From a checkpoint of a small transformer trained on Wikipedia: width 224.
Each number is 128 + 32 x the weight over its row's rms, rounded and kept within 0 to 255. Layers, rows and columns count from 0. Numbers have three digits each. The size before them is the row's rms in percent of the matrix's.

# layer 4 attention value, 256x224, rms 0.0953, rows 70-127, columns 112-223
090:048066080147160201152134101105144157176087187155115138117126147131152089142108118146117149127111180117084126178107170064061063130133116158170112118107115133079106080171119093168140105098082115111084186109066143134094137166116068151137166143141136144119072146090116174157132119104054121151095142126132112085170105086104145142109139132146
089:138163108156143153121101149112115102125100155156143191107109112118131073119140116112094100120168152134148126128166090124165103126180111135106202121155152080201137122161183138170096103127090113117089162173068119199099149133107156133085126119154187160050115141120107105129149173111089144184116171106130046094149138171143127109154154114109
091:149074088165149085099180160128097172116113199142090159170159113084160157129167079138142112146120086165156122171137145180164112152105115099105151094072188125089177102094145093148128141112157132157188160138179117171111084144131131100184130128124131204103099151178142054135126140163135129125114078154126090119119109156135123170120105137177
093:126131179146180133122146164082113149143113050135058160152095092074139153106159148126135067126125127160154101151082236129161116146149161086122089061070102169123174151161150120119141143148139129130151092122130093191135168067137121111132118112135107124196099090127108119184160120158139174180138093142114138101112122168128117176132130148130
112:157143127163165094194178082105172047041152139144130146171151138115107200114109123103112164135133130102118104104089101195144151100101139170103111118163137179143122151134121107082091146150158069080177049142098110149195155090161131130111134110136148113121171144122133144096114108134135142217056083113099137114128090119189149151129133183043
092:125113159128073116135108127170141166160121124139158166170149100117115139163118149109137116125124152129123101118096149148174079130106132173137111199121055135118146139109114141096119133120143111102144080137140090153133116186167131106144087126093145121156111132118138126118170157139070110085080078114081083152153213125076136153104148198137
090:134135117170125120132136169141142190096186168104138146107138080121172147160047063100142142140086132125075163153174106165137135120076166077129117129087179109116108103145053140157119101129165084099117138138167151088195124148079173210139091148148081115119152131149091127107147070148219064167162106107140103156113134118132187134105202102139
088:136155143180157143127108101069136147178139093144125122128178034133165147145123134159116148116133159150108222169099138128154110131145111095101151137120036121123149140145189130133129130077125137150094122105121142095144099137180053140109145118157125116153117097156097121071136160128116161078111111134092152096086174167093145169125098155114
084:071117097146121107135160136134145147196073098103115058088122124143122145076123133163149111138120138156136098148122110052087159122139172146149142157128138112118109123110134141097152129062179072091071140110101168100104124150109067103138096178107161182109177163135059137189083114059121147109155061141123151095173121152084114186127184091121
084:095130171150064136123135148107164109188116082146136084122174178117122121122162170165135097176142158131089201070143145116117133100170065181167144128128148122112121160167182087106148111123089156088118117200085170190159128134163170116168108117154108098097149084144132130123137052156162096153102134114156127119148159164096064129093179134114
099:193155140121140056115151116128154161117122083117125112137157129146114139097180129100149087099166101133144147109163074141131088144165130148086094124215174079178145131184086154124106100144148147083130092096149178116123148133056143121134063119128128090149117136142131147095093130194168144138103103143054147132144173135064143156140066160110
086:188153217179118149092128121147199100124124113053117114114147155101076121095140066083142103137108124116110113116153116171174163138133076117155118115112097112154141118059122122199127132150132117145118099131113176145104133127123113115100116153050189120186147114073131129079140121140119183059096143090170168115131156184099175151150142122113
078:078134142185144100114117151156135066167137051143140100158116176078128153123213117140137148088133119081081057099117119177153176160145143138128145118139108154078131097189083108150145167064164113112146128197110128102135114094088111197198132141161139120143080130112129107119103133135079096143115121118101092087179160203088109121146129132114
087:153090131138117119156136147199138090121151246156157096171207150148145151148182148137151117155147141125131092145086162067152137151119081180145110129147073113124112130137153106089161176124138163136192136143157187124095108123160160097079119105190054127188167149110146088112156138108104105083141062085163122128136112139105122129167059127155
084:147123129118160128134113115156142145126124065113147146141137186080113164108153103121125096138167112053156205135078187073050121185098115121102056117146052133154108184199157107040079134140077153075150091140172137150194148135092097104130154134094104113114123128135157112147179096134074141194107137139197126100152114120090091186174130141132
084:118092099121094132107117109134102127152106090116103116117125189109083040112060131136194150167087051095127137178146131131170150158126128110140162137067147142110128098125184145096167088086080110153159152109126129162126156142152149138160124149192030111178144150137116162144132098156163132101107127166123199127137138154139130117053139148145
086:143152077094158094147166163127109209116116137100158100117125089086160109171126139153162137109166110173044114173076122140111118119160078107164152185156082144085118137063112136153087160166102129095168123108122085116110122139133090083093142114110159135152118177142115129156137120137143096143141164126160142161156100085123109133117154097061
084:178117153053103099107117136054110129094135093174124109115108204100135107139088110145099088123131125149151065112150171114085086092105103156165119109071222061146120109149119099123072173160131144126124105093136120185125050111163158177137199112140142148147152119125101117155125184139165122133150139150164074153135085152124117156188135097118
098:108189101085121181139138103143092164157073157107129115102154085097123123176113120153079077161136155143133148184157092121107125111091100091144189150098086098035133088127202148132074091108131128195168074119137166110119167102108084120134129127119120132140145141109122110138128116131117122073135065113117146146165119126098100145078127152086
095:125080150097179141096184126146082100189105124128109155089150082087109100117138106145082106125131103084098116153152179125087203120146097115079087179094194144131122138116152123096108152119132145195139089088086140218128135141144099114142142129164130154179134100178086121141112046141159155132092158148153114112147128144094124141104116107127
090:092166120122141064143123101119162136119106102103116162155125158117178158135150135178123070177090111133096067179129145160051160169108077143128078076184131128158131169056096174137128141158154113101147115155157099089120140130215065096110156172110141078113155184145139123111073180122082119166121171067180136091109124104092168107103083163097
086:106166151111135132125108113098130130103138100120129108141153131153138089140120135108152113167112177153071185154118186092118101060190224102129099124125125092081104127094185111096162191117108099159156161094157133104133140101108134107084164155129104105117119137167132087101160105188145089099136172152159122101161056177083122157137068089155
095:101141098143089177089102159159120176132132126142220150090100152180156105157164114114126177162106056127135171109103105179102118125086159127144168161125125176114182099149189075113132121106105103167150157127098142131101157186086130169113139155121115122106180128114148134171128093185124061160132154125115105110086133076126113177103052125155
090:144174188085110139146140139114113140154098159142147093101121108054177112113135126117172143136148120112165156128097082113135221131146133098141147124133122163112118091111122105166075079116128113089138127142131162101156102133067094130111152142093107122184136136165196135128115151170119137100147096131140142122155130119123100163088094039189
084:149077131105120071196167119145093138126142108112112097137154106132128096102188140103138158144121136126142130139087113063125132064180093157140095081062133120101138122124144050040168146150148108125155087116095181177111128104169149124159150147083116168143121063124120163093178124168141085127133152081172135147099142090086138213119149132105
080:153125106189085133115115072156090097126111143121170072193145182156089086181119170123162070094062152182077128176113097101127144106123129085152154101112119104108164142113158134105110152125121146086080121135070165125143160129082137115095131134142139122101091173168160119153170149119157102134106108168145157166142071158093130156102112077141
084:088082122175207100095124136138162117142129113117111146208157089096156111163175051089116139078131129108170066084131060121119087097093129167077171169058132126102121113154120139146178163182190179156113062151152118135148157147126112093108081104162086087141094122099145184074136157149156119118103143116096098133169156113145164185095162116095
076:132188100204132132149124131135137148086139110115107156164096088140124161107147158160107145136083149159093094104091188109193104106169113133151115131119112125083102132161167102076119127123055088115121150123130063131125130155135132069148154177160103091169100090146141188052133103143136131146176116141155088108106143101094107122094113095151
092:081114072150155108116144072137182132096129098088166154143115100160149114148078096109181114092167149097109146161121105158118168088124107113119136140146165085090099157164147068118165124137140117148152109145076049126042187086134106102162124109120132133129136110109097213143188111120175129094115135098100082142074126115132134098082081152119
084:174102136173135089163105077118080157091158166120143130112131158117125135107113064123105156097129098132118133089121134102125157135162093152129169121139092146128104104172104126149060124132173148152185156098137121102066108131109117143154098137114202078116085155115132102076115176147118161064151198141072171094169196127124156184137102167122
088:156105163118115084171154147148107127117119124162096140112114135132162141134110140199124125113176179149138102110187108082137105162101131142123116124124142081142135110126097116149126124105177107164175202121080127153142061133103107132155199154102142156173080143142085112142037154120164115129091124081074172119061161120161123161073182088155
086:092129143100083127105173137071159116137143167124147100132170093119128106154133143081142178130181147157097120118233150107154076112126128120131080126138135104194145104124107092158134149179110111130118106123199226135069156103099118183141145118113122145085148163122120115134127185106160112135173125103182083126171145149112090164159124114068
085:099170122213111069116134128132106124154112050125158115128129064199156148138088093148182121087055108121142126141145159138150095128107127098112154124145084112106143060152079131098140062134109182150134088097119072121129131144123123140105145086149150171109248126126103127141119093144198142139125097192122095150151120131055130151105176186176
089:094138099128175158104117132139108141106109129039123178107120150133117047143156128156131137082139114064122118101180081091112109059140132159103113113087191145125053148179121161093054104176068135108122097115029146130105127095142117117150114119119161119108135099154126103143122053132163109138113095071175210156129132121183152105196136201100
088:112147123126099201101095156168074102070105205166122128084075132105145116141182154148190110138180101128119108138142088112176113139132139115142110119183124124099126100178107087139175103080152130145087189143069147087093150149138096121133096141156102152160123136079170196174139117092111111156071154153159131165144092193071135137134118142160
079:107109087175115098066141145153099137138136178141098159099145112068111143144173127093066120154132143153162092132154115065142164125155151115192137078091173141146159117082117163161159146117150203155129142088184145101117152140164121136109110122123141104151206115103130080104194121133161118123198140161105134113121169077125094098140101154130
092:168119119111092195159105061164104110152152182096093132156119184099084097157160151103144106176137092070158118140149114092108226094133143113145101159104129146104150148073211049097097122161072119122126064119087122097080100105142121172106122190142144138111132081119072089164136145121146102169153120123166140098071145108109153135136117104104
105:147101130146154135162142180120117153121162103108148159120105084074109159188151083100120175136109074123109112097135145153131143127076162150167155157104160142128080127095129143068103141138147162090088035156118078126146158125148149117168081077093109063109106138144114086063122139133135169146140150085144120153138124089164128099177112185126
083:149098117097192171161169112107127157146133131093133123141079167085131123109129138154169110103139146153154138217115141135075147112122184100153158149177141123122109110136120166125149105112122167159111076069124082099160113095107157089130114118098167222088112168079145102151117107166148128158165143198124166070142078068149148133162141206129
090:106102143145131128144097108100119116128164140121138115116099182086148136177211187219097148126174109106069155168142116118120105078143120134172139161141144136097150112196170091147081126165131136142114082098147097122143161070132135193091115102182143153156143101126162165098156168083130122104094113146125152066163135082117107093111071065116
091:088094147096155106145106095150104131128156146121124116126131145138116095130161185128087125132094111089109107122109104174128120095142103156149128129077112114146152152188165113114156166125136126180169058128168176150195201129066211140177132123153163052175143066191145176139169062091157095112120160115152162161113138108104123145134151110156
083:050064171135118163120117118106118134166063178064135090151158131108138079181109093129120143119125134116166104146179078161158108159134141136111136146121164116110142153061098139099108111150135196115057156125129130120168122166097143150120106124085159113101147070152209094157119125120137129131141148106121087167124073103108100131141112153142
084:099129126151109128135098077102127090110123137192141099118134123146134042131178153132199101063126135174152132097173083123092115136142152121172163128144067128115151111165082090075152111094115130090132179137109186127142112057152201163145141178150078114145178092118108125209131064117164088094106101132108092086109163175115073136085112109139
079:141172138149117162097131097094080119123127121088175128147116133103149107099113135150134112126078165105170157198164180159104153065061104148091119129138175131087148056158196103105101151133084104148135144080127122133060104127091123118086151128160149115109171175110098142113140146143150183170105088141118119158150162144064184117080140140164
078:162140078080098111075122146187060133107134106173099134141107087135136133113145097095065161097208099126184090112158154089189103140119150173192090161172122055136122088083106089091123094166146097093155145122099124096138125085137150115167095153146156132115142080146133113103167169129079150116174173129177095117087161155130158097119143098125
086:142120200165130096078167172131136188137081115172154077134208150116161146119142103155146093110150130166119187135124093148063087118107163086135080128071089096178097123137062128121128127104147086126151182087150168108131212114153089148094184158108170155092110131105102174117159105126171120076064116155101138091131093176092152146121118159151
085:137054115113110074125145144113116146224164146052109134138148134096110077144123109120120139191149089178140148125146146180189126131130093093150073160078167132163121144151132116127148183140090204173158153183096146147129097171110128179145118144061073159159070070110155147163151146089062136117110110151074117186163140183069111148132136082141
093:120116124144123132154116152132111184134080158146072103167150163112154200165138187190094172172089058104098152089114098120106166123148159124123104154127188100123207081135153109137154109154135165075087119133078140105090132119053107140087140179148105128110108118149146111094074151127059171180156161096141134114051174161116127149057116119098
086:081142150104135129133123110120131190060075136167137127142133116138165122115168152182134076136197115179059141207170108172115197132156096116144081107120128142120164140095111158114111102107103129138112191164087081109127104083175123097101184107074150125066132156097129176164112128168110111146106070120162155143152170130131056164131068149085
091:122092145157108163112133137105150125141086098159059166179110163151123158083100119185120176140170131132135121083139119135157128143104099128181069143163141125178216107142121065089100157127156158114132093170090132120107150070111089140094136153122184109131118155157164185082123150109098145121113099133116167112138172118112119121101180175127
090:157125121182105145070102112128168153139133128147158161154143177157135092144053139103141119105187126131161122161169148115086154178124112165135135156151133162150191071156129126167111121104078111108118137123105067102101064138117153095131109126103190123149126138091084120116070129133145204162092139109169106154153167082133123134235098151133
080:137105171089069163125136150153156124103073110160155106133164135163060102156111137128099118146093139121116129120131126138099110170136086075137111118121124085106118137162160097162176144094128132117125145183125099119184170129111119152052168134144159109041083091068107134157102152111134109109123155161116136108145090103153112085126095100153
084:113113112141227151131171085092119127114152138122063125167164077121130125097126103161160155146158135133127158107058133115144092120110110146202110127118129103167133166098126096146073128106113139077101146130094101122108056181124173167132142123151160102165186100133114106062100134120103156142118129107172161117118098124152103146128117139077
087:073131148103136118159171112114054139106104173099144111155146165090113099085143087165163136107177177142136120121119085116069163162114100084179148125137158108124093132099098156109127167097155080178120111228086146123137117099151130088118120196111138079189195162114158134126032135142141151172157076104094131096098126129115152150122101080141
088:175167079164178164149132148110162128167102118115153157102157133150197151107133124110170122143134136134159151124180139201109141157038111147120168142140077115179120131129109151085078118138070126059113071122118097172061120135153113087042142107181144108117174165107134143159104175127123114194106113125113101141101163131140191115131108085116
095:157194117146158117103177059141090113130078087163123073113147131168139160057146125060152085103136116133159202119181066067147077152115145137162150084096118145124151100096084065101113175131123169171058131102101132118127149090182176117153104122098089100134163077159140100097119126126132109076124088176118130146104151136098095126086153095187
084:204118077161076078093118135130142138175096089140120134078155123162107102152154105150118205164122108171141134095109097181145185137108130125083105153095138120108194088062164126168146138135129117126112127169097124154118115145124163147127156138144150135179138169098170100085178160029102111143098169135132130095103145113170090145130167155166
090:090146154086142166061137131139143129173112110143144121118149092137119114122121101120121120160154159147158119183179180122090086139083173109131172167131157134128136099182118098066143135129126153174155151101097166079077115102166087153086101121078115074172135100159164120183023102125101137077169092109122088087118181101111114138152131070126
# layer 4 attention output (transposed), 256x224, rms 0.0864, rows 70-127, columns 112-223
100:201150151129093089082109113154101139108169132078124131096147155157143157094131123143132154122131110141171147080150070168143122105169191160118113152135083163140174114096167201133087137109190174141142074157182103154172133096136194166128084133110109102212136124169150099078130183140161086135135120181140144106136150141122112105113170118104
100:147113132094130095154116089090118123130151091112090061133144141075118188133121160150153165163134041132161151135099183127083149158059162106116094142112132194051152137081110137131129170139139123145190114109187155066120094123205133115154161129080124138179132101100170093078115123099124108067186127166105172181131125104133079125139070156135
100:128156156110109154112090051105132167107129081143091116128147133123096091130074139078109152101158179088145124142144146070087173138120143119128084153194100124124116117147086167125169178154143094117106090111086123088107139132124115139105113123092158092142161164074096195109125104086151122149157168094126138194141164138146131116107089102181
101:177104120110125151143093152174143081087123148162172064063115147206103126145094094166128173129139137070128173106142096111090139116072120192195106183164159095144128171087136155148141124168073099114165164120115139084101110139127144099127150131150152144066149196155147118152144166164146084123130178116073121135110128088108138092120099104165
111:164116118116076126081111179123124206184126075105169118092096116122122085108142139119136118114119162133086167138149135072116111152116151118171120140125098155113104162129098109154157173114108160162085167112169188131052108180104118171112181151086109115150132118142130115184162191126116155039179150173143141094111121138063104119147123053164
102:104143156119172210079118102145131083163122137065142118087121120118137153117163108151102204149162156092136171114163083136132154100137100081125162079146145107153110123129144112116119113102140073141143131095143155078138122109070130184137170113149168087171105120146152105135136036164209160162109165141182159127130044111132158141131097124120
098:125106174161143171169135126136126107136142096134118126147125162096076092090182153097091095117193174141123144099063155128088141144176082164144102166151099140117146124152165139069140154176152160138086127163084088133129127168141102100133152107149161131122160109087156144138144138126054193126137123156066174125126139169115099087179065030157
100:160091113091077117144160120128143115098159207126158111123054180175072107141124173116183145140207126125111077141161104121112148109132125145138124127146148106149127151166074099078136074186120102138131117157130093160134167118080128112144115123112120106119126189085120165173161096158129060197105117144167105177127074101087170122162123109173
090:133128149112094150114072182155111151084177154100148124121128152073130108140051118096136146124091142146107122129079097154094121161108110122094108150139145147126151135116144115131119157148098198147155119161153091139143122124140130063077148142122088096098136103158158077104153114231137141126117121081134120156104145063163149066085088128148
093:123119087115163133137055145165131117104114138133123178152130133118170147145083102151089095086069097108151122147084100149169099105086152104054129110147061143147127130113136160186140170121107116156154079102174056147137147130124147158117114130126089164088092122100156140119110178155156150107106129118125120179139124053142114186132108134093
109:099120089081127220161087145149080087165128163170112162156091093173120122141105157186134132121094152184115065111102161151156167090100103149160145084081138111119143151067192109097149095132168131098133137153120109100099107106194133200164173101150163170118133091071158089177125132127066159113145125125167099165086099148221128112188120131098
097:086142094113118133120084153114128146115135149201154170119113079141145136142131171144107158121065149073116202121047112103080062118139130113062146092132160131109091114190109106069148125131163132114137138152172119070106130198158124159171144109156077109094062116170134074126102042135146083137148110137130108113097118106100100104109116156152
088:173131084058145178108126112117142159096141140142101162121102102138133110121028111160140101069083143137145175165148145096126126114100100123113142118131111141199120195076150138109118134136147165173169118059135201125072124135179154122069133125128122154083149114101085107123107128166161161143109064074195189081070127061136060141163084123170
095:119160128106150119109088132080176180146123096117115189133046058122094139116122114055151155092038135088117111110171091153111109139139179110136142085128188144169146158122118159136107102169125112085079081120103113123118111086095112225107146138065138165085165103107154128185139116138141162147111159171143090167115146132152121100082139170105
092:143111148124098134174111113125117126175106139123087086074112075143100137151143093130122155115107091152059095066162079135137121121143111132191179129139177112121160112086101109232150077156150111094182173156135168124154107128190155170102102124161117126105175083113154110142083146107195119120107110119091172179084129119132140082119095123144
098:106077160117129127149104161093102149146149198122151094137110054148174171077181138152109087112072147118127136095154084128080140099163087110095089101205150091173120129130149057159148189149147132139132081104150133136191112128110111128149132104114135132160132116129086099111084149136196159148156099088145084180187165073110134152147190134125
097:132130150141112141116097126131073154120111123140112105087127207126129135150151115101083139198093178084180115081143104124127143114136144170123131165072154160154100118187155138124129090047164187121031141144139131143160163123088166076126105165116086125103173094148064154172128176129104171119108146173136110051078111189183121119142148118160
095:120122118196138142143149133189141111134110133052099150145153080147123147113145149119114148133166105098146185117099128165177150126148142112062187128148112189106154120110126170151188101132088088119125165110094113079107188207090144126175141138134178166125087139158149157096092101118110129138135122095125165099148171116156103118091155122099
110:132047159163112047105141095092138099082179108120124143149087152142121093131140135118181169165121147124116121072105150108159165123133125153102106160130154113203161186139110105124146186121123111088070183153123088123154103164136175127162131162165106128119120127144103127137162146145157072149121168180087107124098137127181175131167143134162
094:107135121136170110165086088090097182083107177164144087166108152157136113137133132089160151160033127123088156139099118104139059135105097156172114076133073053127134141150145146163145099092144141037068179123204103091119151162094152062149117145103095117106152149113138163125168157139146143133164171110058135184111175112100120158114130138134
091:179084159116133186129141147110143108125125103114117125138150116101086115095114119113122174096128169090159168050136115109168105092175222098113150171090127118107097133129151077110127099153135122111116132109121177099140160143084202093133178136179155129108123088160108175078149114112184114118108139166103076131125136142182067107125153114118
090:175088083157134121141205207132119120124115165133135124129141152098164140177160120175130122109090151146126119122157108162088128103125076129113136170179136115178143120156079162117118098126116179095141118181077137168121124093126117075140108153119095114177158122169121186170119097091109191149081107141125137141106185132185090122122176125130
102:185118120133144110172145083109144066139144138135046102184135074134095148116146156108115077090144160117132065159165124080171103170140134164090109126152129065161091192150090137140119141134112112100098151099126101164160108083190163132168144128169154150125077136164076129116084181096122207148120093145093150129144149193132116105189145126102
104:123113118197184121106160089111180128118110101129111120136091147130093111152167133099054068104108169164094105096135169182109067108076122157134124097117107067076151168175148106106198189154095158168160133123158078157181114118163157106146090128159127119052144139164054127087153082133103113130096136119151108093115127158160164121151174185125
093:107175169147123174088121100129128138110116158101160147137121161130114148145097096141136120120143098064125177174159129138125128153078130135090132181187125119136145144173139153204153141098144156158115094137134123143173126077130132171075078091117124076088103142140120074105138102126124227187157098138091153108150145165166135084095055111207
093:098117071143138126179140145058175140128163097161103163115139056040168172078112160132112143166103114107108159096129132116173094148092134199078132214109120139081088143129157143189147123110147115119203138113149109139139136157210125157134136146151099061156153113084100107112065126137133155112130125097121125122170143077134108137140210170119
089:105147122151055153147139118102115148127150136086136122073173144127094123137058226185133100141142129133093160153125130124163115173160160161182106077116137076158147100105111073121117169116111140122160145088149157150127121071144113178144174081084131156121144138132122117195136061077097132174188107115123170140107081097101063101164119132169
088:114100177095138106100186119089142163154106128143127088095154165154138193118113031130125069160128132121147139117166082155134160143149145104122144205095136087107134106154111147122151119085171210139171094124152190142136174120108176124080100116100156106099142170133063049196168111120148080157156114160087164141156149147206130141106122091152
097:144121146120112135134130124159119091181104090144065148107114113134149159088154181158138170149074081143178120123129124093101091136166178128080102136104098129157130091104121193144051092075114134131043096153142191129189108165113128166125115096133109128116077138086208055146043162138151143137138081134122137124173125102141119145151114106184
094:054142104084118160097152191125154132183102096195128146071108120118131085156134200137181134147099115092112129119144145135168096053124130080141142144055131110138122131082128127100199160144104175108132081139103108173145152149105141113089098081135140141160133131101154178156119114112131081148119150095186116140138085150114083112139134107125
102:133143106132147142122156115133161197157114153080162163157146110141137089131117099040150109131159079118124182150089155170134117078160141180125158136105138114140158179115169169098120156163099109126089096132134090104153129134129134085100071092101131080062102117102124171124183095115117133136205147112142091108182084147084174144106075093150
091:144111135152138113178088150165077100079144100119123217131120139064127103144130109185142088127140136116152150139103142133097149108110143168111134124138124133084102132143117182137115093107083089129077114196056049140173113173139155108121106069148125132152132086117148153136149125157122096112106144129075166136104137175177209145091139181167
101:109089145050135136179101113125131092123128180137096160095122199110116115098106163149064064108146150074080099126139112060136122146126112089099100177121168169197134205097122102103118184089109102100105147113108218113101122141109120152157138186132140137112075125114118127111158138168127145167122121125112129161091163086143140052155083059094
095:115116184106131082116108117111074140179160157139051085166114092144181167101102170135100173136125124150088145125094140101124096174112143106115149132103068098100173076114127126212134137126111153118132140128197146122139105144104103139135119118121087099149114191140123132114126202121089140086090092244081077132106099177087120179086126125156
100:108135104156171100151149132126169104151146096067113141184140090120128138109123107131099167145123134114064129178067153091151162078134167146135115140098125111177155142117101173156090143191154122125164101118152122199166139137191143223079139108118136066107150130092095117077103137116111114170147081141135138090116204114159141169105166175135
085:151132166088142154136081104116136096069156093076174075110120166083163119126096111197137121122091145124049188120127151162128143091112111159113152149139084167035122099152109091109141122124114059071130108183035142136150128144088176097111124104125126174081126149131140129091080145119132105133125083116171145155153074159153143107111140122162
096:098101125152157048062114129094115163119144093145156115087096095137160176076126132129104159152100158186115115140166124149110103175107141184103116095156143106124092166206086179162127090100163108148165150152143124142198145176159147084091130103097075109148124180117156169111122129139149171037122148142099081122107116060141100139128199102111
114:084145143125120103104128124121149132152076125142097091106124135152172088102130199126110110120136148121128176152163099121121173104129147078119116065144077113138131091140142160121194133094097137178165149103141196144102140112079132128105180155120091150164154156108123158162135112132117138159119132208128174138146142145106103189084173128176
101:126150161161088108152136110176114143119089090200123076092157101137088066117122135165091148174139087113126087036113063128147029131126099159084075162091143103162152162075130101193095164071122098122126165181140158116157148136164130166135156194139122098165134164204104122143119180126145117128103142103137131145123167166143114151066143064116
098:139069120136101105098219162147189117098095129125142140132149089153098110099097063099141079164139137140184137068119149137136091115167085154161172109167109108127073150083102138141167135101089074135125140147102133138092100129105108121150152184113098114140089094142052139148082159160114122134162120107128146152128106140181135174129160206152
098:137120097123088171154140128108139159122140192107079151155133149134167111188146101142112129120113126092078182087137145087164156162157093113099116113154102112108104093140091097171150115125155122135095216120133077143099067129134100184130111113072059150110147210098174072123130133164161122128131083163099111082138098134197087131182134169102
092:116170084141180067135093086136122100051139145135063123133135136113111127164148163157098112114128105142109131130079150083111148091142117079136129086131113181100166053145168104140139150152106087078204129150119149118124152117165126088130148112155103103180138219142086118119131131125154150096103151108119180125145140136137190150129119117150
091:171103094091135137130131162156109168094108092100120126144094165075134179129146116101129096120166122089103143139169130128174147146152085130118087123121115151177067122141186115126098133167094135163118137145126121126187119153119119130098132113096162105088150101117148131122175190150137160226106148092144172193180058055152160111176127163172
094:123122149158217120167127128107168061107125111147151136143145144129100152111106101085153112111177130077129081075073126117115104178121124070159107142139099094126136202067083160101146149100131142116091159159129123147170170145129055124167133121107152101170117116140143135130122079216175128105161095156105109059105157136090115086146117105111
088:107194213129149099138186067048105165167137144075184152150140136113139154116127123116141165119127191177084192178155152140084126139117113077121155086173149138098091124147157165129095177134115122168133123172132171111130097101133120090077169108121128118115112129071104140148096094086176097166129080078111170116209161073138109112114148170152
093:220109116102118196121096100123104117078156097126155128124082116118137088112118119105138156092167116055151126123130160111164131189134104141093118120195195134179168136129195104186091147152100175096111084153145124166082069128171164122165113103124148080110131127154135098176116105139094155227156137058130163145120136132166129166186113159132
093:137159086186111155096095110146118118080068166128059156189108111119161151207142120160156109132129130137134131141120096051114135031087121210101128125164142157139134106117147175150123096150137080146107123084086115111201180084153130192109094082134125115117164180101094089138112105132205138099116127106152150192131125100149165171154153126162
097:126151121095141153118167140089158128128175100120202118076136097111131106129116054099166116135146144136113123117121117128123167144113121157170128146134033121087065108144151170062126161135098121162204110146163133178154119096233126099187185058127123130126128156116068102138148079147168101085138134139142094117172087075114159085153113098157
094:156082101176175101125126129146148075146176108169110128167109131131123089134113131129140151164106133091215128080104121110087097103084139124079153203083144148116114147123185128179093141124096173085125104091152165149116168145142134108131064155165088143159090128165099083143124172176137109115162194149088031070072176154156144087115126162159
100:152160133111081131113150112103131153128155185098215126126098103089174141121120133089128094163101155100113129157099149150066167107136138109115186127093122141086055121137107118104126128151113115146139157118180161119145123166127144078128173084157117105126127175111092115200137165149164066125173076144145114116103097105072115127152123095184
102:150151120077099064155119133135150144199052111137119123123115160101135159131156168114103146143061125138120135112138082115172098115132206080085114035123096140123085153127100152069136107095148182070162125096193153167100173137108112088100164142092151166139119189096194116119149138120094067108173165145179103148199088130154169107085103145077
089:167146117131127089115160093153098102123162106143124099079113110082163150104120100169132078116127097157133057121142126146146168122104142196116130141187146139122142127096100154157092141139103116141108075109162153168106085120193133073167092164103094135174161116165182071111153144102119141148142083098118105123124106150082107193177109124066
085:098142122123096110098104171169133134111130135145149126119082161147133132154144149118148156111126175132123139072197080122097112152153165156075140140125144119146080114126113138110127142178162123147114088087163146114176135077102081134122139125090144204123105117141144107164191091125120100084180140142063125132078170121124056122115130108169
097:202155120156127126085111106109161120118180123170106165127113107109143121135132149119132071099104111089135158125132097158163052099150144206072131152080076108137141122126107102122122154170095168102110116099134122108117070121081093110099108069154114151062089093139098080159201148138144147157108159148095129079178157193140103120138143185176
094:158094122089070136127151156098111119112115133119155133182158137119089166139158127156096102150165162123123078153053165100117113132189121151108060131142130121068098170132087103127129126126137128183106184088155159107152145105121134142156154166107180126059073092090093126162172095104119200153164153138118116124085115128136091106138093125122
102:118100145095120098132079145110135146089110152097188206168136143152149086123119136192141140144117098116089048179082165210143123086148121074135100148143149105121090101166143172136134104114094133095177122177142115145125107143058105118090154139142173137082089186082156092182176167189186173157137103089147158138148084097123150095164068163119
093:096113152099135140179191124096120173081120148120102108147121128109144114154126183035143099109126088175169106153156099062133110135090138181137114100139146136135106126162119059107128106141133141134137167012133069147152132153082093105135097117090074127097118095118111132169056135185176151090118094066116110140172112095096168154131130108095
096:160088141175167101188077130124087113082121174107115082162103121106148158097147104153177151122099092134086140125074113148123192148153159126133100100147152127126142149140132143130128074139091110112113175165160091162153163135119162065130202132170140159063108201141068097091208162163139129170130124149151107134130111116155156112090075128135
# layer 4 attention query, 256x224, rms 0.124, rows 128-132, columns 112-223
134:103168126168116115083196141100119114114135138078102108106113136120138177122150190161140092145149144100118121255110134130056087086142099126107137182096051117096141166127108088128172099167130124085118085114127107130121159123143158133146142094117122100156134068203096109075125150109115159140162127149128141108090116140076144119152147150149
131:087141122169094140148100131162164125160139161135086107189121101177121101144156086137176167102051091084139147117087155113146126112088174086156096070130179116136130098171073131105099119158186113122150163144146172134133112120097116159158098144058154144116133137094101114169165074129224152124178134187091104116126136154162112126132160151155
143:168105195110093128100111153144181087144143079145097072112127081154112098131136169160131123161158153149152125140154128138139138106118097140157154086063147105167181107107033164144107133133148154127154110118139127117110122083151104105168120084125174113144126078167068134057200090116116145091150119104157122121055155129182106130173093141189
130:113110133082155144072100127127068195065119150142160159092096128205093094108201147124118105091185048121083149133133076118186097106089104147212132119130125141114151036101126136118132127181138073093131108109119140125149177122129110108139141104162103093140162160084109154124106095137079159142179123143099142128124175132125137126142172073150
127:087053193155100164147122122187152176193184086081089138105096167110138102092160145116164057073111154131158085136173147078091129089147115175147127160083134086114104098160125135004113091136048155119159144158051177119173146089156138153156142149142196168139160091097086143146108065125100102158108136137128106107153141147133144156129110184131
# layer 4 attention key, 256x224, rms 0.118, rows 128-131, columns 112-223
127:102159109108120103160133148096129165159149173069140152100163161121111155118109135127112173098174101214149146090124130130138189160132095067119118120116102140127208113100123110102112107117119151127159130074134080158076083129149154095119087100120113135167119174132041166112106174135103137112107123065099128163143059053139149193072096174091
127:124122114072077101088102152103113129112086126072130142087112107165184113137099124103086158164070115135129135104149139114129139123123140099123094122047114163151145169180154149097126094109111149158099133139174119067168161087121069106147146121164158120147159151168110064092145106109144146113088140208138132141158141150085067126123116111148
133:138153146124146087146083139154136116175140108114108174091109128138142095132124083126142188076193093157128116133163118164135108122112134150116143107143090088150118116139087085160120177107116111128085088087143156111088162121145168161190075126204166046185127217176118137125110100089092113115115126164187099111092127161145066195141132116090
122:196161152130135133186098140115129142185107113159132108135131182117143141197081110134111121076101132113115174140178079142123116146132161147102147089164072183121100116101107160137163120169073147151091098181061132147089122175152160126145087120131126111135094145100131147134099121087077114159129178137075175090101164112171111193095115099163